Each number is 128 + 32 x the weight over its row's rms, rounded and kept within 0 to 255. Layers, rows and columns count from 0. Numbers have three digits each. The size before them is the row's rms in percent of the matrix's.

# up: layer 6 MLP up, 576x224, rms 0.167, rows 485-524, columns 112-223
# down: layer 6 MLP down (transposed), 576x224, rms 0.0985, rows 485-524, columns 112-223
# gate: layer 6 MLP gate, 576x224, rms 0.168, rows 486-525, columns 112-223
up485 106:110186124103136094177114156090106164105187191090103136141119185183126136091161123124143145118137118085173107126165126189130161172070148186135042121189110142112187117143109112109195100170168137125173144158129082101131111137074171118119119135107132131139141144144072119168127092165169116124153177126133068128141161081113101198104115214148
down485 106:091117137135094179138120159146109105159087065151106134151161152115152107116114168123132111165088101161244119111118028132123105135146154141142184203080063113105150088129121101129116156114178090128116104169120114127107096155203036089113211078168123153134160092150111106106113098162090107127120147170054093117152178147118122158196147167106
gate486 099:138155127150120062078113197143122135110146118082152164146144139161123084132154181085214120126143110083111161116144105125121104159138109074142139187133060143145147122156123128132113140105101122065123148123166132179178127151123130123148130156122106112103145148131125105201120136097130116202168090144132113108084096078113143094117126135160
up486 096:097094154151111141175189171168107112181127189195096145158097140152144163132123106166097142153129098179127105152138121089124161116114113099151144093113143114176156098090174124125120052144137115175144102152157161166056137150128044078082126128113154130136131151097071137122131140091113161064042120144155134186113083151088133169050148098092
down486 100:143109112164170149138184128093078117128119125110092170098133154140110135094141140124137086117077132199147167150090116140105172089158125164163119130168157125144126120172144104127095094105111126190118111136074138071084088165196141097106130150141087095132150117113168153153129081125190142139108141170161130112180112160078102092081126153138
gate487 108:097138118086163174148134140128098112154192114157094131156146152166126082123128078104113140142122132051096192146088132137103074131027082101152124108169091158120122117112102092079123081085108101148119109094073196135173083167207167114082126111141094137118108144129093113145173100157161150126064131132161129124148055129109108155158119201081
up487 105:123144059158071129140142156094113144171119069137109064111118105170093114216126100132108173105099142135144093188133109095144128139111138133110083112144106122128109076145166151115120177162104159105099099115128132162156076113082102124157118145188114151143080112128167132125199173124116174171093110099130093115130110115135148064072181111081
down487 107:159087153109092072124105130083147133125114121142101121177147161088176138096108216160123150088110081157108114137104145054165150097100116121142132146103120108165216096109157146129141113157167060139117165147161130038122129125120095083123148097113070132145119149138156073133149106116142124123088159100165153099150139099119056105166137134115
gate488 094:139102139186119174104098112093074171141093108102113085111108087101178089162162173116127115117110163159108087082115170133148113147187161122197113109121123182112129120098148186111106160163085132157175116169139133086146158097152079095078170128184124110174100156119105100068066170125144152116178115118079106193158128115116102106170183081145
up488 094:144108095184105166105122105136093148113130114073086117129119084157068091102192125144143126198079122163118123182098094102136131140130186130135161139126134146145046168171176204187122181147086164103128190099155087095154134154145111081119158137196132117192150105168154179109080080079149112108099147103158055164120141118100150147118144142128
down488 098:136081202102105094108134078145132148119183095080110149139147107138165124119177174139119139186120159173148112114164124103082119155125165133131148113062086151072106105139111098153057178168158128166138150141113119163183132142146105158169134187128061075075122159177129122108085112107130117085128113069111089102083114149178129144124155130127
gate489 100:193062110111137103145113136138130090097101145134118197154104190134110098073117157095125138143061069106105150102229114140164157143145148093153186149125189092126159095090174184114166160131114108143143120098139170107077149127086128132066164156125117144152102083151136150144167096141055124161130150144174126094163162139141154138162142134093
up489 109:116090125110097113162156166090189086102092150096107172156164127211098118151132149114122102102113134144141114200150124168163174142180117097158113117140151073124134103091092132085122121159067123109073143119145142195127157094139157137066122109157128102144149133079181168150147112121116151075142171118137106158184160154064120144101124102121
down489 109:114084124117129137091111117109117193156177112161080091131164105123155173116123084137160065179099139104123132134165108129101122120105105106108093160149169122067109123151207125156141136113153208108161089123189171130116073162152088117130124132095060135137105131117094090093151136130159136131114113114097215128111120133135176108167105164098
gate490 108:091143150097150148125069127151104126111144132185169130144123119165103131077134162136155092121120088174116154097147098122203135164070153200163097028131157055090128183102144200143089169137111092198136153125112064184075103131130161147106166133149119128056164114138144147107136186089114168108159138128127097113175110126142099125150125155201
up490 112:083143136092187107149094101154147145150106102171154176129145054115109114086159095122113111091147095112136168125126122140157103108141091164133197118179192103106111153145173159115089116067078084176130127145141057067071137167111142132130163103125147145094109132084139115117154158108109153158175133159090097157147114116094128080121110086074
down490 108:156120141121139133077075125146150148069120125079107204166130103087112131100111122097179105103125113091095090081128141085157090135154123092130124127129150107118107173123168179128070162173075182177115082125153090160073144125102112122217156086116149147096110100155142103100117139107147193161176152159158139151067173133096183127102149109098
gate491 102:117153132148128142099105176178094136141117119142146127149145148071092122092129133094083118135099101063137138131124122133154122122192098074173138120071104141074151234180131129136139122149153176111175121102115071110166166111133097142124105124132129167125111095106188138121134131079114193146148126107089115143101108122021124121141102126149
up491 104:140078126109133101184069082114126138165169100124127145134156109137171126222119169144178154144171171155130180152102167101107127143105159174072117161149145096122129086096156043138145121119128109143099132186107171144091136172154109158132151118112137094198076170153123139116162144123171125071059114099120126125127178171081106117090139155161
down491 096:146112109123163141141122098122167114113153129156160080142143091174128168094088127116092147145088144131116081093145146156082120126125142150110187100156111121123157122102100151091082146120123019101140119130093144202113132112078144116102106092089147093128124154104102135136140175141077136150189122135154149099126115143207187139155174138118
gate492 100:130117066121174032092107109117126118162175161172144133105151100133134115105109099208170079102183131146154127126126159128074131158084115149187136141146150149217128141178201136128092109166137107152163140127073077138125102148202128125124132155104105171128141151104111141113109159135182099130098119162169139139136135129148079099160162128102
up492 098:184131112147125105133143177114117097141124139169121119110109166171133131124112092127153064214097158135147159130122182148044153173115117106148104110146140129125135105130094080140049110118124100122186111168089096134137130127157107104082139122155094128167127166128088133130116177186163154178149102108136141149147108128117148127082105141119
down492 099:159133165120180085132130178148174089100129106136175206161165105107088088123111164116135134134118114099124180149100174133104158166122141104090157094120127168141162138109156164137091102164182075088131130133129094118087142158158105179130126117101104100069122166170084130121132158144125155163126095191177161155127151096111088131089101112139
gate493 086:141102181165096140146129113132128124142127126164104181076077126134130146143146098161100131166109109063177107127165096115099163108087099119162178149123091117118115079066120103138150116127103160119091091095154078146133090114124130105111159134188103135113122121085148146124148014120140117101127137139145075144126146204066061089147121151115
up493 090:119078115116086180171169199120076141089077133147120129048097096129107163142121159118072169137115074111127095157171123136141143102160120171099182145110093138148120138134149134158200166172105149084184107144089144133164071143131134083115127102094146109150103160149149100135132102164179146129122134124104120119111167107085136151103076142085
down493 087:122160195096105151137136095143130108105062176139109107133087197118171114143168125138120117051087151178121078071086109159155143107067195114102161140104107111119078138161109113114156093129083064141105143113085115151047115103055118150105130067120113123105128143114141113157113109112129099139109099131102094139121110160103129146087176129158
gate494 084:157230053164067110144060135132085111116165108129145109148131150104084130146126129145080149138156128151124137107110178129145141074134157127100164128121157189124169136118195099151138169148180114116152169091136098073159148129142118126148184160103152090111070105189162179167104155077140208135157120164136155181128092134065126125179134149110
up494 083:085024130167119155097149125140133081127105163116129135119106138144112136132096134127136107146164094138169083187153113143144157161107139113154057163100125175128111133146129142105146117118092155164105071170073153147069111065145133132132140040112145164190190176128117103129109110144130103130084109126110130107116119131139078131100080190139
down494 091:128116099167097164083183122109115126123180167051151105108077103107098148157156119163103104113112061162181136116167090061168134130131122086160045086154129184141131150132123173140125107111115015133077153087127141072141201080092116046122164143129127125179133116087140108106144122132150194137126131156148144096084109173148169155157099166140
gate495 104:143079059139112160100149142096121108132139144159124144117139194113117142139146100084122174058145099197137130134156088133108086148139065136087058125130143204116189176145113142122152084097134115142150188143132117063123079101167113145152171161161166172169094158150107139135164117111108179141106138129187166172104117123178177123125147128145
up495 104:155084057132154132145131109064165141120181107146138140132134201140105150132135121156115172096154089172177135168114136147136136103067100119130036129128140159077129095150120124124153089137115122184154138106050102151175114130129126131092115175099078150115090127154106166095104122126078107118136152168150078165166098115127126083164098164179
down495 093:156080182123095084168161107068117114093089118154143117125166119064129143142214092103149149127137147131134106083065125143114148125139098119128108077175097103107131116104163164150053132140153173105141160107182137144131144147139094129097120136163164124139111079150124142219134167138115113172142115156108158112133155162171170053066090129177
gate496 094:147117110207136138157141140154108140143134107157121150047119162144117114131124116192067136116145089143137138120156137127174101100119095142124107128117167137120091149156136132113154108126073142063173157157046124110170149098112131132151194130099162094160119173174151048144203173141159158170066107128158193137079089120138113101195124141117
up496 097:114104070157160095156136111165186120150089080172184120135135102127146119158057081214198153108150158126128162177169156160147166116077147141144107159138109139177086142118121112143174151093090111095094139130119116159139125101169086103156105143127094185118156127130149165166135158184156123098167158184077159157095169054181113101096165086148
down496 100:124095156121174159120119125136059168103103104088131149108115196191182127088180153188078127164122096107111153139169169123130070155104077143070156112191124176134121149196151152150119066172092137096154084136031155139118164160138114148135126163097075153146139106152104124122086140081170184124063112089181100120080105108173154125133139143034
gate497 105:107179132192146109100091140070101102122195113138141104136127138136127142148161085061105100166150160113132089104121144136133103155049104107094087197119146139105167154142124161136140187071155203180114116078132068129089149118125115092144113120117124133086100096112091207173149087123168124113118100163138037101130112138114181135144088121119
up497 106:143132189137062133187106107174122163124174083139144122135175118109177146122144145087111144192106157134132166119076110133151088106089102130110187101088200100157141165149130159103139122137116116074161096093105084199132071192096098149144124094090109120130122187118179165094116114135164101160125207111064088130114136148159127114129110128107
down497 098:135076104124118156134184159109097066173159151126139128155100222172096085128146164067176151120094114062164085177126125143126138090104170100199128131116078130082161113110085160090147094171121096171128144153121165067182138089092108162139193100110107189161130074117138104128119191098081165107098100126140139129126142131112078145094124121125
gate498 098:151084166128128201082097137085092164084099120143141113120175166156141087102057141103135136146158148111101133092122131166134125142130106125119112168141151131056189162157147098113155138175156135135089093182069151152067137111103139164093171117115169138115079181098177120154065062165073106144169106110075105148085119104150153188067161084121
up498 103:244149081130157132092080161103180125106125145135140113140168109143201094125140152140127055150153126116118142069143104114118161144111114175144024092115152141086108119049115133131083119094104151171071103164135139100132189214112092140200127127076071124110175096147121097119167110084129156089107148097183106111091152127162126076105130117198
down498 105:136086106109120145162151138151097109135140175132147069103100158122138122140193166055098164134155089089109122134134166085166173143178125155112149118139136169166154101142168132105192138141086250118042149113127113109101159114099104112099089151118120125121181142147161143128119157215123043141173133172134094153073139092095125132090115136132
gate499 094:121105130135123102192193167108142159095082106127140092140139102129102138182115110107130157107157122128159142153116111079157155055087096139185117099096194153164104115101117190092149131096122109141141159122145141084097121128121181129153142099136210092147144142075173120123152152176127118049142107085098116139139074117129140129175137122117
up499 092:145135125156127104190125140101093160141187092171130092099191174092133123179145118104117195111125154154165166170087110117150125107072108111175127076160162165165127093115143160102157106153161091153132156157113162149106102108079151108130126148082169027134138129123095138161163173202154057123103110117080158113168104140180145120127151141143
down499 084:144106154157140127053064129101156088106132105146062110134104103134137185129104131174170136121146092078125114139168128149089116151139162130124152171091145090147109107199123094157127135133230173124145110133116106120152199093098116140129105149145104177104132150109060177151075167109127181149131145177139103140109135184129125124124122107098
gate500 099:101079137200094105119133127165112153172085089123123114088082130144094155172159139140142126108138082130125151079112111123107137140136182131129161161102140131118142108101110066130108167084164107146152172145089144130123188140147132144068128143128139153179138080162139125091179108139161155190156125190149168093088105067117100154118195139096
up500 099:115143076094150149175051165127160138160151118184105116152108091087107083131096219124165156027150125133110089139144146167115152161140068195120118148126144133124097161142152135099126123143103167169136121178120129104141142145107127080179178125157094123120103114109107137095081169133090166102153123117065123119098097132129135104104065139148
down500 098:152126149140069122077169172109172136083171191092144159112102123146056130163113188129135083109124054127219136155179149047117141160054082133152153127164088096115192119127123135178067115108123120093066134187117104151145174170081125116119148164108140142132097147117139091148148130152135122106100088122162128102173128073109212084142158114148
gate501 094:089147120162094131114132169066116140157147108111105140130116138139122147119112126145146140085179111144146064115068130148119109135120123091127175124112168092141154131163136152132141143145108211122139114099082118189156138118161115098115134108080117169117124103137121158131056131128084134212171101091094137076114096081147142092125071124110
up501 096:147115055163131096134095162156144097168137068180133139122157081172077195118120122140097145097126132137123118148182136089153098099125072136098118104167116102122142124100160111149097107104082111138123119034098115166124095135115084129133071113090084127099173182180114064157065095142145105181170115112068172125050065094148167132124100128119
down501 089:118128095174122174138120085108159160148108141122140113100088116103116135174136111106110096170090142152094167115102070121130090146156118140157080082217143130195152137193138151108087114108207169139099136124075175144128118121156070073181149124108139127155055142108132104072135212183115146140111079076110090097184123075114089157125097129106
gate502 101:144131139095106157111096140138166097138129084119145102123139158085154105062123178129134164091079150155122147159158179138154114107133139160131137084130162184133141123165163122122172150114112174212095132135111102136098175166134093124129118142135137108177178115183173164171130114105106123100124164090117139053128115117177167055105132169084
up502 103:099173153141129146126170102115176074120085155167134072139116104126117136128114188113081131125113085096107139088107087180091105114128081151161119142161197132095081138150154058137154108119083103070146149137137153117142114089136133101152191146103153193163083174080164093136108088144121181165151083193160088129149155159159195171104169097153
down502 108:098132111077107075152162127086123107127100180184076094117094188149189116186193101126147158220127160145114165138168126204095138151147160117083108115103136149175141084134130110152116088111117138191120104123104154107140120082109176107170149117147087142140146075121108170135110146176101129088215099140158102130205154117138148144176120114146
gate503 106:158077167122111113086139160144118139179138107085134136155157177106109107175160119092179106072185185130098121117083072152139120099156179088149089080107114135125155140177131108121159082150094094126126167136154095158100137137146199108173137111105123101181188158123141117063043083099119147163124180138122090171166158118101153205111132215110
up503 104:181149113165088163147136090066130162090112098145163132159119134089141076161157114176183096138122171104157097105097072128103078143101182152190070107112132099092047149159070128104153120117133104153154111148143149151068123123048164107186134105125128099178158116145131139127108124126177076162087164127120062076120158165148159132106144128091
down503 101:167129143100082132116100171124083144186127192094107169143102118096092141167158124183179160179126112126117099096092145089156131114138095130151156120120112095205079110160189116154142078141146172133135127131124136164137128152070094145111192064170079162134146124132109144127089103112121113126086122143214107148061076123130170119103101167167
gate504 101:162102139154130127199144151120156132066103140167141158142107083160149081178109145207147116161115082168112120160187108117112099097103081109099139155124134139136119127097191147141078106133077130130118108140138108065050126130056091099120132142138171161197146164067167166085162135070143179088084136109130099172072133125113079090117097118124
up504 102:131179116127179142185169146146127158118119115099117111058151117123113150111197128086120144112153083119131139106135135155117121101127104143083104079130092159091090116091095186143158162131145089116160068144163167132109133159186105132090123125137143121158144193120122166104109143154142094130149097109091078186106108152096092093112087105117
down504 105:133159096092160129131113105147122160196108138177120056119150127138152145151153110151116165119168178129130125180116090101121137120133158115109204104100115134109155117142122139136129127064135156145138149074156099124123109109067109167139150123131085147184179103191140141159133166076137149121146180090175054115179129091142101112134147114132
gate505 090:116140104094097119118174065066143146166126141151138135103133158113078071101126137126171165148084114111170092174171084183158116085123196112148133087094115085127186118106140121120118063176180099102105125163165093096122165153075102169116138159148156099141158100153134179102077089171114149169117107132130146133138135086103159140106136115074
up505 094:174078179124119131095113155170204117165171140097172086094087172118127167118133156143180124104202123077160119092141130086127203112094174095134165170104130094172127116090135132160115149105055134050086121135123136117110113141062123146119141162079150147117140139110146098065127116132114172103098121151143132105163110200128136156154125137170
down505 095:144175163162163148112159151090118128117121114135104148142201090126126105129147168110155106125102155159170111101123138147105134152069083113135096152131152099193128135153188117095135124127082095140141126181166174130164108169182122174112140111147126123135124172106127112196130155105116132144054108160089077147099148114137095118129094135135
gate506 099:091149185179145131139093128129194144104141138108105110092113125124115102188174114088183081124092096204083185096186122198146134164130122211137167085097085072095106152126109084069100114106125085134140065094079123138154113103094137183118076146162096155146080164097143148112122117133134132128094118152149141143083171148104110090105146111151
up506 102:204096119106147082156093104152119085116116094129121126117126142137098089118086139186160117212109143139152112165105115162045155131196120132121148124133154113162124127194176102141159125107164132138156147138187140087095179107202137145081154139149137086132124127122192094125118105092081141104085095193104084135166125112120114170160165104069
down506 103:146129202136118147141112087132093173120113215078146150152071103113078130224159146213140119177136147116139132127185162159084110134110103109112157120123112143077051073108147170128131168130167137160124111145188140194151112160128124104138094144103147049088080137104090095102089112187121179120159151151062146114135113151125071175161116128114
gate507 103:119095117137105125168155099090182149132179160152148087083070153139131060141055113158165105149117153109121097150115151118128131062164150136134110174113132164065084105132158179132158153152176139141177128170185158131182166096106181121124139143156095124100140096116140151171138119103129116118122099137148121197104141144055146127130126074106
up507 101:138136089140113123152169121073198146101109201116157109144117116044171119126117086109107127219095123120130092061128109162099138056117114098127133131133116129125126062064173131093133179108149104108121143099191120144113077138113155113166196108164139189168103094101125162125172134202135171073124094143177138178161106158195124109089127084127
down507 099:172096141157127165090113144139115199136068103153136067077132136128119141091110114124128118043120142148059139123090181121135117170109135065123070158107117073154147135134103153112129092078113146200113142142132118101107102126095096153155086128098102057122126164198096139105130119168101151136173161111149128169150147149134105156128148154118
gate508 097:149174128107170185119164121126211099070141106115129162121159105145152105118170109108112149069200069084138172130188129103088071136108107124123127123148137154163113124167109124145171074125149190132164111133084178108155127139102074136152073127189163100132207120147176140090143163096086113106076111085143111173102126125109117117118141114102
up508 096:094090185113095118123114146111138140108116113113121152130138108121140087082100132095162127115079131132112114099125117109180172152124176113137182161110091114057125157136146158112146164166092084130051162064130120157124067164103121107049124098104088087120124145209120087168157064135143110146116152107082175145105077146159170120075122146146
down508 096:112134099136153135178128159125164140098111108133109078143235193137191101122103126094128119064184095147135132128120146108099132163125138093150166184087100143156114110085116120114071117106119058171080129127115115112178129110122111140138175122130167179163108109103115121124076123065146119146125169103100103173185097084134142100160148120173
gate509 090:092114170140186105147078147152120180129119046149087129164089136158122147092083088120136136089083136154150106107081149131116176156174085104168104156141134116162132120084195126113107152049120155061187177138033125140114084117092152124119152176083048161110094120123086156152113116133143165130166069142149173118182163097130063104168107168092
up509 088:168121142120136067167170127142104149126099089150143113190079107166115110126167134140132137099067102187118166097120132131095140157175116146187139075112129079148145128098201113094113094086117109125156175167108083090111090081098209217138109131100046118127096125167116162133170107135134163127163138170099137139160103089184094109166157119058
down509 082:135062146172111135132141188149120126133115134169183125123124225084135152115167087107111184197148135153170076176125144114135133095147137101067052133193118120157123091156041146093124088096134133137128157130114123114157127083157108112117092156164141113152079088151152113101108170192125161109041112127176174144118160166111168121064109104194
gate510 089:101122110126138127114112118141056087138135170115136147124107116102117088130148106159109102055100145108133157132144059157152085104117129144191091105176087100095126135127131069116095084095096138120145143105173195148045146153149181144125140021160131193184082162121154143135133118138155158205136096166096175069112127172117151171157168126113
up510 092:124103145125155109091171128115167129120092093108107110136088104146122137104148134084090112166130175088185104095139226144087173155127172094043207142063126096170147137134112151124091162162181128144129112149085123123211075057114064123107142174110149116104133120106135122140128172147079122081143179120185073145127097157120143108102068138118
down510 098:153081131181128124131147161143138119099160101091083112143096149122124109113052152112153088055158171145143120129153160102141190131128126127158159096118136161101147089134105145161115141147219105146103165114190133124155136099113120159120105162134145115161165179189161118158124162147157145185132108096109091121097087101157167143127105166130
gate511 097:084114068127143147106155153146123099126085143091075142104114154146157170182093120175165099072113149145129168048127111121135115168119089098179110135145162126168164139175112118156133113133123137166103136043096145131110122078163102135112147149156155121078071170146065135164126063140159130149122132141096137133214112091101102144167117142162
up511 098:055151129169181132139100111104164163084125124106132134136064137121171200138163153106094154129153127143134110132089096154093159134136124117097124144150114147109049120136164137108095157099103141177150158097098128109130179074086184125173124126135169133131121125133119183172127121122117137094080124238100141106095157104142138108170090217078
down511 101:055101143118101070166140121141147170138091159124146150119098184103142139141139180134113136062117168113143121173139153084117122129193103139149110126145068092117124133131169132101087149089119169137103142141189059137142152121113077140095124107151106137139105232163120110130106150141173046199139090093159115190154119152109121104161089132098
gate512 098:131132165136105140153115152175128098140172123134096163104157079110160167080104128100119139104138104123114174139158114101119200096131121139107137116060114112107140166121165178092115114160168173156131131116069138178116076064118118135151126157096138176120115145101136137154079098083109086140117082094109153090121143135108150123118123125146
up512 093:112191157171153100115136085114106174140110156140171177146159082123153196150119113137116172116120169161172128137124185084155054178070155113106102135105110125094079099154139103172090118129157139133196154109200098073108105118174103117100156183157100173139126138183145068091066140060137182053106120142176148171141091051148099126176149186083
down512 095:123118067074146088101091084135082117192129099151125102138185164111120096047083134129116180118154073149091122164146168133169157088118097125110132158134096098074108125104156093149066080086111131110102056144103161196145104105129142123127179132086087181144082094112092104114058132085067124153125138131179204155113138179166140134130055162149
gate513 104:143184092110138139083180165190130184177114091140110169096109112148121161140088142068116108162153103106178121136077086134122091112089125112130180110192085115140181152176117168152115162113139127103170135160110149134177125122117154149123165167143160148108162113125161144110139113136153115155137121102101093075171177132102131147158070112064
up513 098:073112127105085060132090126161067080189141152087137090108082101060133085165109140103125186043153131118067098141146127126067130127114116113143090121183180126135067179130119096090118150114105111134133114193137148119135133098122094150094130129098122144160101143089120186135121173081165156168142140127093090153089126075098107094084145150109
down513 099:127106143129170171140133129147185094112140129139151107184114084126092083087134204129129142091048111112103098044118083133120153085141161159131196106168160147119156096122185154135157133171119093100148068133157104153178112082111081152114091122124194106065135086058130082141076119094128155157137118116162192147121133118101144121157073107111
gate514 097:189094176128125081138123107105131157142110077138104170088128141144110094177075047108099130195209114162070156173138102116124090129119107060142119139149210153107131112113096189147129130120100154152100136128104103157069113075149177160049107144183101140140121112138145140127142156157078133153139156132155189120144196155170115075174127145110
up514 091:048107149128099166166157135131110108107105132117097131181161122109120086134169147117159122139087166115188189102154120164156145081128133140095124078102120184139112237162120139101127171132047185118118111049131087073151128132121070164143164113054151150158183111143164122153155093095157168073081154177140110148160078139119158130079115082122
down514 086:151115098152130088209166100104104143063169135125089130146121043137143137122134114138134149063121118116186167159142105088125200113140171127150126133056121151115095074151152130097076060144107043158153146103034134164174105080104191122099130083120171126152088145094107185097136118119123144153149181189095158119118160096153087153147175140130
gate515 103:125137098094139113131092124096139123122126095117172065101148138123144117176128068092167132139079096113132150123080110143077189107120088114170095114119144033120134160106134091131140102138161075096157149149139133129096145184080161103144163149085065132157145127100080155159111139180150124130202187077124110138105121127073143125095090098111
up515 099:156156153088149087140144131123147073114114203132144092084134137132142164137111117095131124071089127184107128148143147169158155093158068101125125144174109106099193133119143098101146113121143091138107179125135141098108137131162128141156132127126145141151103156126108140145099086130155131128144086110102111209173093110115186159108142142142
down515 096:146152101116085127184097087072083146117135145193135092091098117086169133126133161061185126162126157161149118164105099116149081116139135097176138077122180066164167109097145074108110130136089124126117090105103150145092092085048108121116110160164117071184155184066180212104159102096151154136068160098113126135115108080198053132130112135137
gate516 104:131141115154065148082073133142099156124112126165136114136153193133103160179070106071125144107141102126155140160117091126085127103139174094137095113136088186120196108069143172101150132115172140158136040155192102128148137100115079109100134137121148134134166119135124143128163157072115166107128182127117154129122147097112120138188097167091
up516 100:145181132120178139145170144042121112181128147108130190099089128097147104098153115170106151126112150112073119109198155082110085110062108171101135153165144049149073161176156072119091144102094153079139165149121115114132127103154089147160158086128108106126114106130103158137078108236089106132098115106106116116127106153102111122113158112115
down516 091:136095114145091145161071086066135134160175167125153175100176084127158125101137169134139095098141160166069123169132141069059138092070208207118144091155137148113163130146116147070153115141123141174140080086127137168123172084116089085200132149115116065105079064106061160114133166157082135154111061064092183176108130126148116147144139175117
gate517 107:133166131128110152109093143145158135130131104128107157152132118104061081132103100103116107097126149105116100132113140168138207161080093102163105142156123136063161175125155131101145162117113090092084113112160074076116082093093103139086053055092142190154182184087174108101096105133164110136141115122105084127152123107135100143152193063086
up517 107:165180115129114145147085122128173111119054126111090112079178135114109140153098166138110128097140108078188134141175116159095197160117085175123119098172137178137092181165144091158164149155140130077101151100125125122111061061128143046100114134116150122106151152116184103102060113155163093113142157165121164130216120108134088205174157075037
down517 095:168136167130096145172121120078133122121062159096109117174088168105034112138153146108078172076095153130157100146122110152129086137096167094113174109132104177142148061136139102134130154109126087064089115140190146067106135123123114093109086112121116104177135143133089118132153122099130160070114123157159126160108173154117201160149122100110
gate518 097:167160108136087123153084104158137138168080131173100160090126208174128111123120159162117141167150056118162119128192104146049101146105071148120134152135116094052128189108140172139137032098165153130135123086132123118156123091085164127085181096143136099104094115117102182055146098116140122125139152076135128073144098124187079182182139119136
up518 101:142055139126126123136195114142124089112165062109139079154159133098143134082129163122096109103083138137057174132090145057139124154136181182079118132084196083149121131130122191089160187180132149069120176144139102091091133103131080150103081098082151167135110163118120099167128103113126131207158102130102111160166160172124195147064128137178
down518 100:126099172199085127103139122096087094097116089136061077181136002091138181160131073045145131126100133206200145072119133068184079131127167123111138188127141123083145115155117118144141125126168118179144172151104117149136121151112123142196113124041095112139120111156159095172109133126164119116160141097095128119111125185131136127123115098147
gate519 092:116112158165052103132138109100126105158080000122152125147127155091070086068067126095102152086163137147119150114113103110106174114133111098173138147058116106175137103104128180099166099154151079113113157148109151098164103128125168145109108089122131094116136123096051140102158136117109136097115111094125114126100098136123172128154166144137
up519 096:149134144159080099171160106129179074143110044100168106109124170133098099120118142163122156158155089151133192138103101123116192124122097124135162142060090102161112045122117217033130075171147067119101162143121168114137091147151214144085095136105140131142098083108077128120159088164084097128141115137139170127096131097124108106171163118129
down519 080:134157163111099172132128155137103142152116141121053101132110155097123148121184157119112146179132157127095073051157153147139129160120141185095153109117146102135090167118169132169109183101100171062169159125088098121131126151123100072164078156109145137132130099134174174127086161138154112164155148152109114126206142123073129103156135082187
gate520 100:155082073191145091146149104124209132155102158066107095140131094114159191151117183113108120189160173107097121114125185055155094126113095150105114067103133100100164090096136133127126166196129149128157118111126141126128140169109139147146132176117166113126143138116161136170077159136128132083163158140129194181107084169087101121106128105193
up520 093:105144147140121125107096202149083096132151112134151170100149146079091133084188134146115124111120122159152145134131091142086194172157188074195086173152162171146134118154123084164170121088098110157056111165155097150129105129131139112114064075022134093122095149187118173075129103092109178136111159172100105076119104175135122223165156126136
down520 098:157083161098118087102174144114194100149108122116196154145131060116072128099056100146148121122112118128091151120078145109162133150117164137021143132146091168201140094185117107114188166110161090172136132118150139132135164107084065085140122106099136127133104165186099112158152131108116177128113089118087085132164134108122154069098068133127
gate521 097:093227179164140153121110139144127197114146148092147170149142131102133135129141145160114114076142159122088123078112081137098177146110118128048184119192165143076139144113144176147159096143085097097091093141072122190163146168116129123116195140181122136101207121156154146115136107099158078075145114155095174131115117089120138128098116150135
up521 098:124123175125086154118169191173139133112104185136107169164105190153162171155083118138160081126087130112126097136133151098117129094171080159177167182148156142059148120144092111143141167123081064120123105089085135123090126166150139153123160123198117093085162109150111185113123090186102094160122127153112150123106170116097116056131052107158
down521 098:125141165168155152157146109150087170112133184134162150163096089124132168183135116128167143142181085062147168149148128141114172142159094154138152149116138102155156124137113185124120088126075063092101139159108175139119158121131175113132117120129110137067142102211163106091111123087110097149143105127145118151159197152088194109135108089159
gate522 102:141088112122158088137148165110168106141072152083146176119129083106169167159143131138135153152202122133167179129144119169103151130123156127125125161078110120122126165106123112136090132098104006102095116092093102101150125157174131137146115155176189155129154091142133105153116122055134159123126166135092111177173133149150115165129114150037
up522 098:155124143156118107078185110125087124124130093138106104141078210109118156123151121128089066112128135121088146135156103047137178113095099103116125152142180136138142116148157121136201082166094174121144193109197129127126154117116101105118108124095170106118142177126172061128131081114160079089165128161176168112100142152118145121132091110151
down522 094:107115090182134123152164109138162155098074123171153145105173121172159091120139100113158093097069135117080181150139152097172117136115072104137138189127112144120139163147127159195147147189126132192131207141119089085075141128071160142154104106168085113088068067130114089170117145114137118115137095127108173107121129175123164114122114127136
gate523 104:106096166075153131147124075103085116159071156130153146084176084121124175128184145084091127113116117130129101108095158130152129120126143164155167106129203107095190142095242138130149106105123124113137201056166142129102088090126106138120130147178153151109116118158127132116101125128079148178148048126174106158179171125071158104118178089079
up523 106:196147158162074098110080134125149109119203118151151161100170150113041052148134114143164098112125162198120052128162111113101167100144138155126094136134163123106133113213091120155206102129140157153106127127207162126161153153138141154137138129178133066109181125089103160066100088149154127090107179107133114104164128156117164121173113115110
down523 100:088109139156159202101105100155161186077075132157114083134102111095095120129137087140118131065133119095138128150126162199132133087143127108132154183103187141161115136099196150095100136176167085078098088151117118148094098119131095131104054094090153134113071163063132118129124128138157149173132115122087121145126174160137133138078117111120
gate524 103:096104083112089172129084115096110163162106103085099127124145111139109149127120156142193156160128138139218066137129060132093115153177149131084117121130096137137164119139157157159094110137142125128139121134138127156138104186161097092123106102170145117180202173167102084132096062166130123150177139133133127127101064153145141187136136154115
up524 108:165146151124109112101146180132171085139170100149118081085127149173119109099099053171132150126133108120127132194145132082137127198083070132082135065136113110153176112119111183124053090097143180170072132129128133168128158133115128129151110162108084143084118112123097165182144121134105096130134143167223160108119138138156130127176134148119
down524 112:082170035120136114183173126095171116080060113136083117123089177130146109200128142102174117091080097086117121131148180105110122196076121161153119081113145115132079119175125143137164170084132108144134125132123127091152158085199101108154167126124157111110112121128122145213111081128110136195158109131173104122121133157111148108140064132107
gate525 099:094109057118198075166125155167185124107100161158172109163126114159113159122172140152161131107150107162085187114156158149166180148177095141094114098135094121168111148095113107168132159075171140136166151162150102227165127119114079121119093101158182129121138114135111155109153097120150145169157119127138111086100201168143122149112052091156